Each number is 128 + 32 x the weight over its row's rms, rounded and kept within 0 to 255. Layers, rows and columns count from 0. The size above them is the row's rms in percent of the matrix's.

# layer 19 MLP up, 2560x320, rms 0.0591, rows 976-1057, columns 240-279
size [ 85 103 108  99 112 105  94 106 100  99 106  96 102  96 107 100  89  97  92  82  81 101 105  93 100  81  92 114  94  99  85  91  97 103 107 103 100  78 103  97  90 110 108 117  94 102  90 104  93  90 113 104  98  86 109 101 105 109  96 108 102 101 100 107  97  89  99  97 104 111 104  88 102  90  78  94  83  97  92 101 101 111]
[[ 85 158 143 137 112  90 125 148  84  94 115 110 156  58 126 127 127 114  95 158 226 132 203 123  77 126 131 159 149 178 161  88 120  82 119 215 132  94 104 125]
 [147 119 188  82 189 128 172 136 136 109 112 112 202  91 130 120 170 105 140 141 101 126 119 199 127  46 120 159 167  66 121 106  56 152 145  96 174 178 153  89]
 [108 117 136  51 116 181 116 123 157 126 114 156 163  87 145  87 113 139  82 212 148 159 141 167 163 145 162 169 100 143 133 171 112 130 112 172 126 155 140 134]
 [120 114  99 137 113  88 188 177 164 136 104 124 139 131  99  65 134 148  92 159 108 129 150 108 135 109 167 168 113  83 143  92 140 112 155 142 104 176 102 141]
 [142 106 111 137 166 153 127 111 127 127  79 120  98 162 157 128 164 170 133 103 126 113 221 133  83 141  99 141 122 115 144 142  97 109 117 119 145 173  88  88]
 [ 44 145 136  75 129 133 147 111 134 106 119 108 157 137 116  85 138 120  42 146 202  77 210 148  65  86 158 112 140 132 110 145  82 163 119 147 119 146  77 134]
 [144 125 141 122 103 170 171 133 113  96 173 112 125 138 177 117  88 142 119 128 141  88 158 136 104  99 141  61 138 131 170 108 105 119 145 147 106 129 150 113]
 [ 69  79 117 178 111 141 139 102 195 113  93 120 129 178 101  51 140 181  65 117 130 103 110 172  84 113 192 122 117 120  93 103 162 140 105 163 172 132 152 141]
 [116  91 160  96 114 154 128 129 161 143  78 131 186  87 122 139 162 145 144 200 107  88 131 129 144 176 161 142  89 151 186 158 141  73 121 145 114 134 129 147]
 [142  98 160 154 187 186 224 178 158 106 108 151 134 106 100 101 198 150 107  97 165  69 106  92 162 101 161 117 130 163 127 162 132  90 107 132 122 174 103 129]
 [ 93 132 108  97 130 131 166 167 141 101  86 103 168 108 137  86 144 169 156 142 136  98 191 170 103 124 157 202 120 161 117 102  95 179 139 156 131  88 113 109]
 [151 154  93 165 148 117 145 143  89 114 133 146 140 193 122 101 123 138 138 172 123 109 132 139 114 124 199 133 111  86 150  85 134 140 206 136 159  75 119  92]
 [109 144 121 119 137  86 115 146  96  82 158 161 133 102 143 117 103  56 107 104 146 108 159 170 139 146 108 111  91 110 166 148 162 104 139 140 176 140  76 159]
 [124 123 174 133 172 161 128 141 176  82  92 117 163 136 148  98 108 106  99 184 156 159 143 110 154 153 169 161 146 122 117  78 111 154  75 192 176 140 105 112]
 [138 151 115 108  98 146 201 161 142  99 154 133 152 123 127  81  86 129  87  73 157 130 108 142 112 154  81 111 171 150  80  96  93 169  78  70 179 130 151 166]
 [ 84 161 177 148  80 127 173 161 118 103 115  57  99 116 156 133 166 119  78 103 114  85 135 132 148 118 186 166 115  79 151 135  73 173 100 123 128 176 133  76]
 [154 136 141 118 126 149 185 125  83 158 155 103 109 101  86 129 100  97 177 160 104  91  88 143 152 116 122 153  80  85 123 147 101 108  97 180 165 152 140  25]
 [125 124 158 140 167 182 119 161 169 117 109  91 152 104 101  86 113 149 113  78  88 171 104 142 105  98 136 145 170 101 131  58 113 190  94 129 141  87 155 139]
 [160 178  94 129 105  99 167  90 150 160 174 124 184 109 105 144 132 182 118 147  90 180  79 106 132 112 101 115 144 172 110 228 123 129  92 163 175  79 175 162]
 [114 126 100  91  68 115 170 130 135 129 131 155 111  96 117 101 159 131 171 149 100 114 135 105 155  47 103 107 161 152  95 184 151 117 117 103 112  98 117 159]
 [123 138 143  80 125  89  80 155 106  88 114  63 175 139 106 151  98 146 161 123 123 166 145 112  63 132 108 146  72  74 157 110 106 127  96 137 106 156 161  98]
 [127  90 139 119 113 167 116 108 123  93 134 142 143  50 137 147 136  87  96 113 223 133 169 127 113  59 169 110 120 141 144 146  81 147 115 181 145 147 170  90]
 [ 28 119 203 112 110  74  96 153 199 107  86  90 134 116 126  97 119 157 152 132 105  96 115 136 134 101 105  89 133 112 137  89 169 180 187 172 187 125  83 114]
 [123 183 152 118 132  94 136 142 136 136 182 117 188 134 106  63 150 165 129 131 135 124 181 116 144  15 142 120 106 150 149 142 122 117 144 121 186 118 138 142]
 [ 69 112 106  56 141 194 101 115 146 126 172  97 129  95  92  82 181  75  94 145 118 154 158  95 142 129 155 109 160 136 107 180 114  94 132 101 130 146  88 204]
 [126 127 120  98 178  39 143 128  90 146 156 142 142 142  26 148 180 104 155 125 161 121 120 124 114 134 151 157  55  95 130 122 153 123 120 131 136  78 120 102]
 [161  68 115  94 141 140 159 138 130 159 172 179 117 170  46  96 172 120  89 125 127 176 118 137 122 107 165  42 123 203 112 103 120  97 102 152 120 170 144 144]
 [135 102 112 123 171 140 124 178 122  91 112 100  67  76 156 123 139 108 144 118 116  70  99 148 160 143  83 130 120 150 171 125 154 109 141  80 154 114 168  62]
 [115  82 177 118 145  69 196 157 116 150 160  91 173 148 100 127 109 117 182 121 113 146 105 119 133  91 109 163 100  66 185 140 177 134 116 154 122 185  90 153]
 [ 88 147 145 120 130 147 114 113  74 133 116 190 216 150 155 100  99 120 125 154 129 135  74 127  84 123  82 175 141 185 108 134 156 228  87  58 116 105 148 113]
 [145  96 133 116 140 166 247 136 158 128 149  75  91  51 142 113 121 139 119  92  86 135 111 104 190  82 148 143 153 172 142  43 162 117  94  95 165 139  77 119]
 [147 171 136 149  92 124  75 140 119  94 132 148 139 164 118 136 139 117 134 178 145 120 112 107  87 134 135 182 154  83 116  81  97 139 184 188  82 111 131 115]
 [ 70 112 106 119 175  90 107 109 170 126 137 128 111 145 103  97 111  92 148 150  95 117 233 160 183 143 145 139  92 166 144 159 127 135 139 152 153 100 133 113]
 [153 138 145 123 139 153 151 103 150 139  63 130 132  99  88 168 158 125 132 155 114 112  51 127 147 131  99  95 129 133 125 112 128 178 127 103 128 116 142  94]
 [127 125 131  84 115 144  85 131 202 127 106 120 122  59 159 119 137  89 150 100 117  82 142 137 112 133 112 167  85 101 101 105  89 114 158 121 145  85 122 153]
 [108 130 151 155 178  80 177 131 131 165 130 130 170 153 142  97 129 179 159 126  69 115 149 165 114 135 110 120 139 157 146 132 141 103 176 140 129 149 195 158]
 [143 113 135 139  68 122 132 107 162 118 109 174 157 151 159 117 132  89 149 151 159 101 140 127  85 126 189 177 184  75 151 157 124 132 112 145 185 179  92 162]
 [ 97 155  95  67 128  95 116 129 123 184 185 193  83 120  95 132 135 107 157 164 118  84 106 131 171 130 160  97   2 124 103 128 160 137 146 100 109 132  90 197]
 [143 100 128 100 133 181 165 117  96 107 145 102 178 122 178 147 155 126 135 205 124  95 129 190 106  74 126 160  72 129 141 129 155 153 114 224 101 130 159 139]
 [ 34  93 111 148 181  89 172 125 141 118 113 130 130 118  91 102 147 120 107 138 162 110 127 169 112 144 148  84 145  94 111 124 123 107 117 116 132 116  76  95]
 [175 131 138 141 173 156 176 163 129 108  91  73 147 154 162  93 131 155 130 141 126 138 103 150  72  78 126 151  77 155 143 102 136 152 185 163 103 178 170 128]
 [ 98 134 120 108 116 138 117 162 111 113  84 127 107 128 110 130  69 116 141  97 125 122 201 147 120 156 135 115  92 121 168 141 170 113 104 194 167 124 113 103]
 [119  96 124 147 123 134 205 148 126 130 173 117 138 132 179 121 174 178  60 124 165 129 129 158  94 138 162 156 156 147 125 135  98 189 141 109 130 199  95  80]
 [135 157 109 133 164 104 140 178 145  66 149 140  91  88 142 137 150  89 124 109 102 154 194 157  95 139  91 116  70 165 144 167 116 191 151 164  59 118  55 157]
 [119 155 148 144 135 129 176 162  97 130 152 122 152 154 168 122 113 124  74 127 144 126 160 149  89 139 128 158 166  70 145 112 132 156 147 169 150 116 100 133]
 [160 130 120  96 178 106 130 231 133 124 129  96 134 119 139 146 143 144 120 122 133 115 139 189 206 111 136 192 167 142 123  78 142 154 136 124  97  94 189  68]
 [ 87 158 126 141 103 132 173 136 147 140 159  93 134 176  31 185 147 112 118 144  63 101 133 131 141 143 124 160 131 157 134 175 140 124 159 106 202 152  49 116]
 [100 159 188 146 166  95 130 144 104 133 135  60 123 103 141  88 114 141 160 159 134 119 188 119 141  80 122  95 124 144 109 102 163 185 220 118 132 116 150  95]
 [127  73 107 137 140 166 110 129 134 123 198 125 181  72 113 117 143 156 114  84  89 130 168 130 114 165 100 155 154 183 148 150 198 172 124 119  75 111 155 171]
 [103 140 115 167 123 166 179 154 120 172 156 153 145 127 141 115 159 217 153 154 141 164 154 108  99 134  64 130 125 123 124 121 124  85 172 178 101 124  71 102]
 [113  77 107 150 121  84 150 188 114 106 196  95 124 127  93 102 114 137  99 131  94  99  96 213 134 111 207  67 138 174 106 141 146 179 186 176 139 155 153 102]
 [110 225 161 126 151 187 121 141 134 144 139 103 166  63 150 127  96  87 169 127 118 144 134 103 140  95 180 150 172 120 149  91 119 168 108 115 152 153 151  82]
 [108 130 232  69 102 187 145 146 148 105 103 108 153  91 150 142 195 150 142 104 177 108 132 116 154 135 165 117 141 136 171  86  72 145 163 142 140 160 157 133]
 [ 96 160 108 129 115 126  87 102 125 153 192 132 133 135  97  83 150  94 177  96  28  99 100 146 127 165 107 151 144  90 119 159 115 123 159 146 156 141 145 155]
 [ 93  85 206 141 151 121 114 163 122 100 103 119 109 127 118 140 100 118 145 100 134 104 136  88 149 144 161 180 181 106 162 157 147 141 150 129 141 146 156 110]
 [183 143 192 140 130 140 124 156 146  33 112 102 102 126 158  84 131 164 136 114  71 156 165 104 109 165 148 174 133 174  90 158  99 153  92 109 165  96 150 115]
 [133 140 115 110 153 124 172 164 101 159 127 135 189 140 127 110 115 128 108 179 145 156 152 134 141 103 113 147  86  18 117  58 107 152  67 175 186  96 160 106]
 [117 177 140 157 175 130 145 157 136 144 204 130 149 102  71 122 147 139 103 150 113 126  98  73  93 123 114 143 132 129 145 155  98 133  91  96 130 163 118  99]
 [173  89 150 168 146 144 188 128 131 174 149 145 158 156 129 110 168 131 107 102 197 134 142 130 125 101 168  47  98 137 141  97  63 122  96 204  86 143 138 137]
 [122 132 171  34 126 117 171  97 105 135 168 105 206 135 133 135 121  89  58 108 124 153 110 125 198 134 164 136 102 152 114 143 128 125 113  81 111 153 141 123]
 [178 147  92  76 101 155 179 119 124 103 155 130 150 161  92 115 153  47 109 127 104 129 162 161 191 107 140 111 185  67 114 149 154 128 199 143 126 113 153 169]
 [153  70 167 107 146 144 156 184 194 109 151 108 117 171 134 172 200 137  83 131 196 144 120 123 135 143 153 105 139  91 168 166  98 107 131 133 147 164 157  79]
 [ 99 138 124 119 124  91 157 201 148 114  99 163 156 136 117  97 148 136 139 151  44  80 110  95 169 138  81 140 151 135 147 141 156 114 130  98 148 133 112 136]
 [118 120 108  92 200 156 180 127 155 143 101 155 137 115 138 116 225 129 152 156 163  97 132 213 130  78  83 132 111 163 127 108 110 158 147 135 175 216 110 103]
 [130  73 179 132 161 130 115  95 205 110 210 165 166  94 126 114 151  99 152 163 120 153 125 129 110 138 152 113 171 130 120 142 103  74 186 151 152 119 151  89]
 [110  99 175 100 105  86  94  92 159 112 160 128 146 147 105 120 121  77  78  68 145 137 119  71 165 119 124  86 138  92 159 146 156 129 117 106 135 125 160 147]
 [111 111 144 133 139 137 175  74  60 179 166 115 165 102 129  91 173 123 139 150  80 137 107 145 135 133  68 168 158 158 170 125 144 122  90 101 142 155 120  83]
 [134 112 140  65 140 161 126 152 107  97 113 150 143 119 159 118 127  58 117 123 133  66 160 163 149 119 136 105 131  97 212 148  55 140 124 164 113  80 119 144]
 [121  87 164 128 174 132 143 164 183  36 154  54 118 159  73 130 182 117 174 108 157 116 155 128 132 113 123 104 126  98 163 131 124 152 152  85 117 129 101 128]
 [116 127 153  99 118 125 118 140 152 141 116 122 152 140 140  86 103 117 101 111 129 101 161  79 166 137 152 115 116  96 163 156  79 123 119 161 190 150 121 123]
 [ 73 127 152 134 107  92 165 140 137 108  82  92 167 103  97  93  93 120  87  93 174 145 127 145 112 126 161 205  94 117 210 118 129 111  98  94 139 107  73 114]
 [121 109 122  86 135 110 156 151 111 108 102  36 151 115  73  81 138 150 161 150 124 109 120 144 126 143 183 141 100 116 114  79 113 131  83 115 153 118 144 147]
 [130  26 138 104 133 159 162 159 150  87 197 129 137 133 144 118  82  69 116 143 163  92 164 154 136 112 122 148 146 197 139 101  98 117  61 104 158 192 151  61]
 [139 119  98 135 106 149 152 106 166  72  80 108 131  70  99  95 145 130 135 106 151 157 136 123 104  75 147 110 178  98 157  70 126  70 127 124 217 106 169 118]
 [ 98 125 145  88 125  69 134 120 144 104 129  54 126  65 105 113 146 141 123  99 178 152 184 173 141 121 161 121  97 150 108  93 132 135 137 138 110  89 138 115]
 [143 195 135  65 123 122 157 129 106 115 102 107 186 116 172 105 166 131  94 172 117 172 133  97 148 164  93 156 122  74 134 125 118  91  76 200 151 125 136 102]
 [123 129 117  89  94 128 120 178 136  97 119 139 148 155 100 127 112  92 106 122 115  67 165 196  89 168 143 174 144 158 141 176 120 175 126  64 160 106 122 163]
 [167  93 166 157  91 168 157 142 205  72 131 149 156 166 124 145 128 128 123 131 139 128 111 110 163 118 196  96 146 163 157 152  93  90 140 138 122 128 126  95]
 [137 155 143  88  88 104 200 168  62 123 115 141 193 141 174 135 141 101  88 139 110 149 162 127 121 107 142 139 134  87 135 157 154  98  96 129 170  97 123 122]
 [105 141 143 140 132 195 107 163 123 145 122  82 157 145 141 115 138 149  95 255 113 101 140 190 134 124 144 138 142 111  96  88  79 105  97 162 138 138 100 116]
 [101  83 102 151 201 107 181 187 168 101 128  86 165 130 137 119 188 127 113 171 123 119  94 107 161 123 188 147  84 151 157 108 108 115 135 109 115 117 156  57]
 [160 136 161  88 129  70 186  87 110 123  95 131 142 100 120 141 100 144  87 153  92 112  71 142 175  56 123 150 122 127 147 139 172 122 125  88 151 133 140 101]]
# layer 19 MLP down (transposed), 2560x320, rms 0.056, rows 976-1056, columns 240-279
size [ 83 108 113  97 121 101  91 100  92 102 111  96 105  90 111  93  88  95  84  77  81  99 101  92 102  80  91 125  96  95  85  87  98  95 103 110  98  81 104  97  91 106  97 123  93  98  85 102  87  91 113 106  98  84 107  94 103 108  97 108  99  93  94 108  91  83  94  89 120 131 103  84  99  94  83  98  75  90  88 106 106]
[[189  78 160 133 139 125 185 114 162 145 102 154 121 159 124 115  83 136  83 129  99 114 124  88 140  90 188 109 170 140 107 103 113 174 118 155 152 125 193 186]
 [111 174  77 105 101 107 104 101 147 167 110 150 124 128 125 142 135 154 120 221 108 114 147 117 159 119  77 100  74 136  56 117 114 143 155 124 146 112  89 127]
 [106 140 138 107 196 125  80 147 131 110 156 143 128 104 111 102  76 135 113 149 157 131 123 148 124 116 149  52 151  85 172 139 115 164 161 130 149 119 116 147]
 [113  91  93 127 147 122  65 107  66  74 186 115  86 145 117 118 110 178 124 164 137 136 165 132 156  81 113 144 113  97 137 173 106 103 104 128 162 114 118 112]
 [162 119 138  95  80 159 151 159 154 182 132 145 128 155 105 114  98 118 101 134 167 162  73 114 201 114 106 159  89 151 119 108 161 103 163  58 122  90 154 119]
 [ 95 132  78 184  92  94 138 162 147 176  65 122 141 118  79 181 106 123  97  93  90 113 119 141 143 155 184 145  80 207 139 152 192 124  65 127 148 128 157 148]
 [ 83 151 128 203 167 148 175 126 120  77 131 165  72  88 164 133 127  88 139  60 125 222  82  58 180 149 117 143 112 121 128 167 151 148 110 104 130 116 118 131]
 [141 168 146 125  95 170 110  90  86 127 151 132 185 142 118 158 166  93 186 152  69 135 108  79 124  60  55 186 124 116 146 132 117  97 101  80 107 101 116 130]
 [146 141 190  95 128 100  84  86 108 160 130 149 134  63 107 147 119 141 220 164 170  73 109  86 134 158 169 158 173 129  95 113  51  93  97  72  53 122 160 156]
 [155 141  88 111  67  97  57 173 132 124 134  37 150 194 187 147 101 121 125 147  66 190 154 190  96 111 121 118  89 130 162 161 100 159 205  99 151  96 160  99]
 [163 180 117 180  64  96 122 182 130 105 108 113 145 161 199 134  99  67  96 148 141 188  72 142 184 105  29  70 106 107 137 123 122 120 115  72 108 111  72  74]
 [ 97  91 112 140  98  77 181 140 103 115 173 139  87 160 114 160  81 151 124 110 147 141 122 142  95 129 140 123 102 143 136  33 145 182 121 158 147 174  85  80]
 [156 141 139  98 161  98 158 161 123  99 161 132 152 128 160  79  97 122 159 122 125 127 153 116 172 183  79  95 105 160  96 126 166 155  96 136 180 148 163 135]
 [122 156 117 127 129  98 103 124  96  88 126 124 100 114 131 121  87 123 149 126 181 129 118 166 121 161 132 111 109 110 132 118 135  96 162  97 114 156 131 147]
 [140 146  79 131 152  79 140 202 132 147 124 140 115  82 109 111 124 135 136  91  80 135 137 146 111 148  79 120 147 136  75 164 136  89  69 135  96 129 179 171]
 [145 117 129 148 153 100 109 131 143 191 137 130 132 101 132 148 133 135 140 147 128 200  90 146 112 115 123 126 121 103 158 116 111 113 107  82 130  92 122 114]
 [160 188 122 140 131 153  93 129 161  76 146 162 123 111 161 139 144 175 142 120 122 145  98 139 121 151 128 157 157 164  72 189 145  92  94 118 163  71 139 194]
 [114  98 109 127 140 114 158  77 131 105 142 129 115 134 143 145  71 159  75 149  74 116 129 131 110 153 124 116 168 145 142 114  84 169  96  98 122  77 147 160]
 [141 112 145  72 135 147  56 107 132 140  99 104 151 103 113 135 122 137 154 111 165 141 213 128 133  83 142 162 153 156 118  89  89 158 156 125 106 153  69 133]
 [108 174 166  81 133 153  67 175 139 126 101 152 167  65 145 194 110  95 104 149 192 173 149 140 110 171  99 141 113 133 141 157 105 172 102 106 158 143 193 103]
 [164 123 114 166 143 196 147 120 131  54 157 169 130 107 134 104  77 172 128 133 100 127 144 155 119 144 158 133 168 151 126 163 118 133 131 129 134 111 107 170]
 [248 122 148 118 168  96 146  93  64 119 154 155 147 129  90 169 118  93 158 156 148 176  95  82 100 146 124 110 147 154 141 124 150  97  92 165 125  93  45 143]
 [140 134 132 144  69 170 132 108 126 116 159 172 116 170 107 127 109 142 104 145 138 142 141 187 150 148 159 147 160 138 104 119 118 126  89 147 152 104 180  83]
 [158  83  82 191  98 129 109  74 130 157  86 127  75 130 100 155 116 124 154 139 161 184  49 125 127 110 125 174  94 116 128 184 128 129 128 106 147 110 201 156]
 [113 173 103 168 165 100 116 164 112 120  99  65 124 134  95 111 135 132 159 151 121  90  98 167  39  86 128 115 156 149 143 139 102 136  73 105 207 141 140 133]
 [157 163  83 181  86 156 158 129 162  83 136 131 128 115 152 103 132 194 110 118 188 125  89 137 206 153 123 110 162 121 106 155 100 136 112 165 161 108 162 107]
 [188 133 147  90 112 122 134 169 113 140 140 133 107  85 115 179 116  89 175 102 139 135 129 131  70  97  90 116 141 126 132 172 131 176  78 147 108 104 103 144]
 [128  98 119 106 148 155 170 108 153 185  94 136  78 133 148 118  86 107  98  94  98 137 120 154 121 147 153 154 141 136 116  97 140 138  74 100 118 101 161 143]
 [110 193 133 133  73 137 128 114 100 136 137 169 108 170 144 173 121  87 144 104 116 107 108 146 137 153 105  98 130  98  98 124 121 133 159 125  93 143 185 128]
 [136 127 146 180 121 125 124 148 131 123 137 135 138  93 118 133 163 140  89 130  97  85 106 165  79  97 118 139 145  84 127 139 108 175 140 136  78 131  80 139]
 [118 151 128 156 117 132  46  92 138 104 118 127 104 167 129 145 128  87 152 161 172 109 124 189 153 156 119  91 105 111 129 231  94 158 159 170  86 153 116 128]
 [172 138  80 155 166 126 149 140 124 116 174  88 108 136 167 135 130 167 127 141 135 120 128 154 113 108  74  86 185 171  87 122 123 122 191 110 157 158 103 132]
 [146 161 186 143  60 150 124 145 117 121 120 145 128 139 110  82 141  74 132 109 129 176 101 112 115 158 102 129 133 122 118 153 156 133 128 120  33 149 125 148]
 [150 137  97 104 124  87 110 165 164 149 118 111  85 131 136 156  58  76 106 139  38 114 132 143  87 120 122 170 127 143 153 110 126 132 124 134 190 105 120 151]
 [ 79 121  73  99  85 155 111 101 131  83  71 117 106 112 112  86 123 122 113 116 170 132 163 132 172 131 146 164 145 149 166 145 118 130  82 130 120 137 184 124]
 [ 97 122 134 152 149 174 159 125  88 112 117 123 108 115 164 117 118 113  93 148 128 101 118 188 140 155 155  96 121 125 118  52 106 161 128 133 164 110 188 154]
 [136 108 173 143 114 122 105 168 101 109 133  70  97 137 107 108 163 140 141 110 100 128 107 113 134  99  92 117 120 194 138 102 193 129 147 178 106 113 148  90]
 [168 108 180 156 148 206 164 195 171 135  79  85 139 141 164  66 116 163  85 121 145 216 161 152  96 121  98 111 177 147  74  99 138 174 115 111 142 103  81  68]
 [163 160 123 126 146 146 176 121 132 170 177 162 149 125 146 145 122 105 120  90 170 177 162 140 125 121 111  84 151 193 100 138 151 117 113 134 122 143 100 160]
 [153 111 188 133 103 118 109 165 130 110 158 129 138 120 114 139 140 170 114 148 112 155 127 153 212  88 133 176 119 193 168 165 130 125 164 139 142 127 126 148]
 [ 92 162  69 121 114 169  68 104 135 125 177 167 127  99 132 147 117 144  71 108 133 144 145 121 182 142 157  99 186  98 122 129 133 106 125 159  87 118 116 104]
 [123 107  75 126 118 138  96 133  90 128 129 157 110 140 152 177 159  91 122 125  79 118 125 109 135 121 109 185 153  93  90 141  96  96 145 140 150 159 160 134]
 [ 96  41  95 147 152 101 127 139 150 103 136  80 162 190 131 156 134 103 148  98 140  74 111 154 100 137 144  94 138 193 125 152 128 102 124  89  99 133 124 140]
 [133 132 122 181 117 155 120 145 125 102 175 175 142 158 142 136 103 155 142 177  31 174 138  98  75 131 181 179 100 136 100 150 160 128 127 120 133 118 122 128]
 [153 104  87 114 123 164  99  81 195 130 117 142 144 173 142 119  82 129 134 214 147 110 136 102 164 178 179 214 109 185 165 197 156  80 160 171 145 151  79 184]
 [182  98 140 189 119 126 117  56 161 142 160  92 148 138 114 119 141  86 185 134 147 103  89 107 109  92 161  97  97  82 107 151  99 135 164  84 122 168 125 173]
 [126 163 126 138 128 148 148 103 129  82 192 170 134 150 136 141 122 206 134 108 157 139  95 173 149 147  86 127 192 107 142 116  54 130 104 150 106 148 122 143]
 [130 115  78 117 110 151 128 109 155 150 119 139 143 140 141 125 179 125  54 135 127 100  27 161 173 188 161 181 128 108 166 149 156  54  50 128 159 131 120 136]
 [110 204 112 108 109 128 135  86 148 188  80 132 105 106 149 209 133 119 154 117 133  52 151 141 135 119 146  75  79  97 122 151  66 128 127 134 100 113 124  92]
 [188 116 176 142 115  40 137 182 181  80 127 101 153 108  71  85 127  64  93  67 137  59 129  84 152 117 152 162 136 141 179 156 172 175 123 131 149 139 127 155]
 [ 96  99 146 139 104 116 131 127 138 103 146 122 189  98 153 141 123 134 191 127 104  88 155 152 122 125 112 155 117 122 135 144  89 150 102 188 132 120 165  98]
 [152  95 111  95 101  78 193  73 109 102 158 173 114 118 144 159 157  81 132 180  98 176 138 130 111  99 149 122 134 134 152 135 167 152 147 123  80 121  94 137]
 [157 157  82 129 144 118 114  73 146 135 126 124 112  93  65 161 127 104 120 117 142 118  72 142 129 142 159 143 150 158 161 154  89 147 175 134 151 103  93 176]
 [228 154 130 187 138 190 175 121 163 126 186  77 165 121 124 114 106 189  66 133 131 153 134 155 156 134 144 142 153 140 138 142 159 135 106 158  88 152 122  86]
 [153  98 116 136 135 152 143 117  76 135 149 109 144 114 136 128 100 179 138 115 119 112 121 168 131  63 134 112 131 171 110 208 138 144 165 192  73 137 108 114]
 [104 154 135 119 130 117 101 133 114 136 134  98 114  81  75  95 170 171 102 138 159 116 142 126 130 117  92 131 125 112  85 174 126 107 139 138 125 151 128 142]
 [116 137 152 111 150 144 128 121 107 121  97 122 107 109 110 161 170 128 155 139  75 119 114 119 117 127 122 138 143 187 191 163  91 151 142 149 111 121 117 167]
 [103 130  76 158 110  79 108 185 142 105  98 133 136 126 147 128 143 132 184 153 104 103 118  98 155  63 100 123 133 118  78 187 129 128 143  89 167  97 165 128]
 [158  79 114 145 111 102  72 128 124  86 113 131 156 138  90 134 147 134 190 199 107  78 147 118 171  98 116 172 137 132 148 160 106 152 205  37 153 185 126 134]
 [144 110  92 145 144 139 151 150 198 104 140  85  93 122 173 135 102 134 105 126 127 108 110 154 117 146 136 115 152 141 113  66 144 137 124 118 178 138 162 131]
 [105 142 113 132 107  57  93 120  90 107  61  76 132 138 160  90 100 190 158 145 131 184 155 112 137 156  67 119 109 177 135 102 112  38 126 107 136 110 100  89]
 [126 119 122 158  97 142 134  89  43 160 105 136 105 124 142 176 188 115 138 126  89  98 113 150  99 151 101 113 111 151 113  95 135  33  95 124 137 143  92 128]
 [106 109 133 121 173 166  98  85  92 169 124 110 127 145 149 141 151  63  99 121 127 123 139 171  58  73 113 113 107  82 175 154 116 165  98 124  77 121 142 100]
 [140 102 162 115 151 172 113  75 119 160  81  81 178  79 131 125 106 142  91 136  98 101 133 102  90  48 100  78 152 161 158 164 147 111 182 125  96 143 116 126]
 [151 163 133 113 110 133 129 196  69 133 144 131 134 196 214 102 106 181 144  73 123 125 126  90 113 158 120 115 148 133  95  61 114 183 126 143 129 116  58 179]
 [125 127 116 175 154 187 213 154 111 133 145 131 134 122 104 128 140 120  61 115 107 108 166 125 118 162 135 160 156 216 104  74  67  84  94  86 100 185 185 139]
 [140 157 126 141 141 139  72 156 125 123  86 130 101 136 193 127 163 125  99 131  72  74 193 113 123  98 112  92 127 106 125 140 138 146 152 141  77 133 138 152]
 [129 113 109 159 143 147 207 163 166 127 106  86 133  76 135 131 127 140 102 109 137 127 150 103 117 130 194 153 139 155 133 136 100  72 171 144 181 127 125 107]
 [122 187 141 206  81 180 141 127  39 117 131  89 104 173 138 130 160 136 195  85 146 136 157 168 121 105  88 122  95 120 102  92 114 113  93  92 112 112 148 150]
 [142 120  76 127 116 154 128 140 100  94 121 146 182 158 149  78 129 140 111 136  50 130  88  97 115  52 107 121 152 115 164 128 117 119 158 105 165 157 139  75]
 [110  79 102 136 198 153 163 135 139 163 198 164 106 168 144 148 141 123 171 117 111 140  81 145 158 120 134 158 131 150 103 138  94 118 163  79 147 124 145 126]
 [ 98 126 111 130  96 127 181  89 157 116 159 136 101 129 129 117 103 108 116 149 127 146 136 113 152 168 100 124 160 141 168 129  96 205 140 142  95 122 126 131]
 [109 129 114 148 180 116 139  98  95 102  86 199  66 138 115 159 133 109 150 142  62  55 109 119  99  75 168 142  70 105 138 117 150 133 139 149 124 101 120 147]
 [109  98 140 109 107 119 142 147 141 113 125  87 154  52 114 115 168 153  94 121 148 155 131 116 124  91  91 113 121 123 129 136 117 112  80 108 142 154 136 125]
 [101 152 132 175 141 192 162 123 155  82  93 104  91 140 124 108 106 184 108 145 141 147  88 149 144 174  93 156 135  85  75 149 116 116 115 138 134 132  84 149]
 [139  65 146 159 104 184 156 134 130 129 148  63 132 120  95  78  67 151 153 132  59 102  53 120 113 103 122 117 151 192 152 184 177 113 173  74  50 161 180 147]
 [ 94 149 118 166 119 165 194 105 144 109 117 122 151 125 148  92 135 107 152  47 145 121 124  78  66 141  89 125 160 132 131 116 102 112 118 116  57 147 151 100]
 [135 180 118  71 127 150 111  81 152 114 135  86 111 133 101 141 138  66 128  88 147 103 155 126 148 178  95 150 130 100 124 146 119 177  61  97 176 136 174  86]
 [210  53  82 129 131 152 118 115 109 138 146 123 120 145  24 138 100 133 122 114 161 182 154 165 125 139  96 130 142 175 153 134  96 133 101 195 165 155 104 174]
 [101 139 166  83 165 144 139 113  90 109 155 136 134 143 116 136 207 150 144 108 119 164 127 116 136  62 108 113  65 153 169 119 181 132 147 159 125 142 140 137]
 [135 137 146 148 118 178 128 155 124 103 173 127 145 138 155 120 123 107 102 140 106 191 122  96  98 122 123 193 135 128 169 125 119  87 104 154  77 114 124 131]]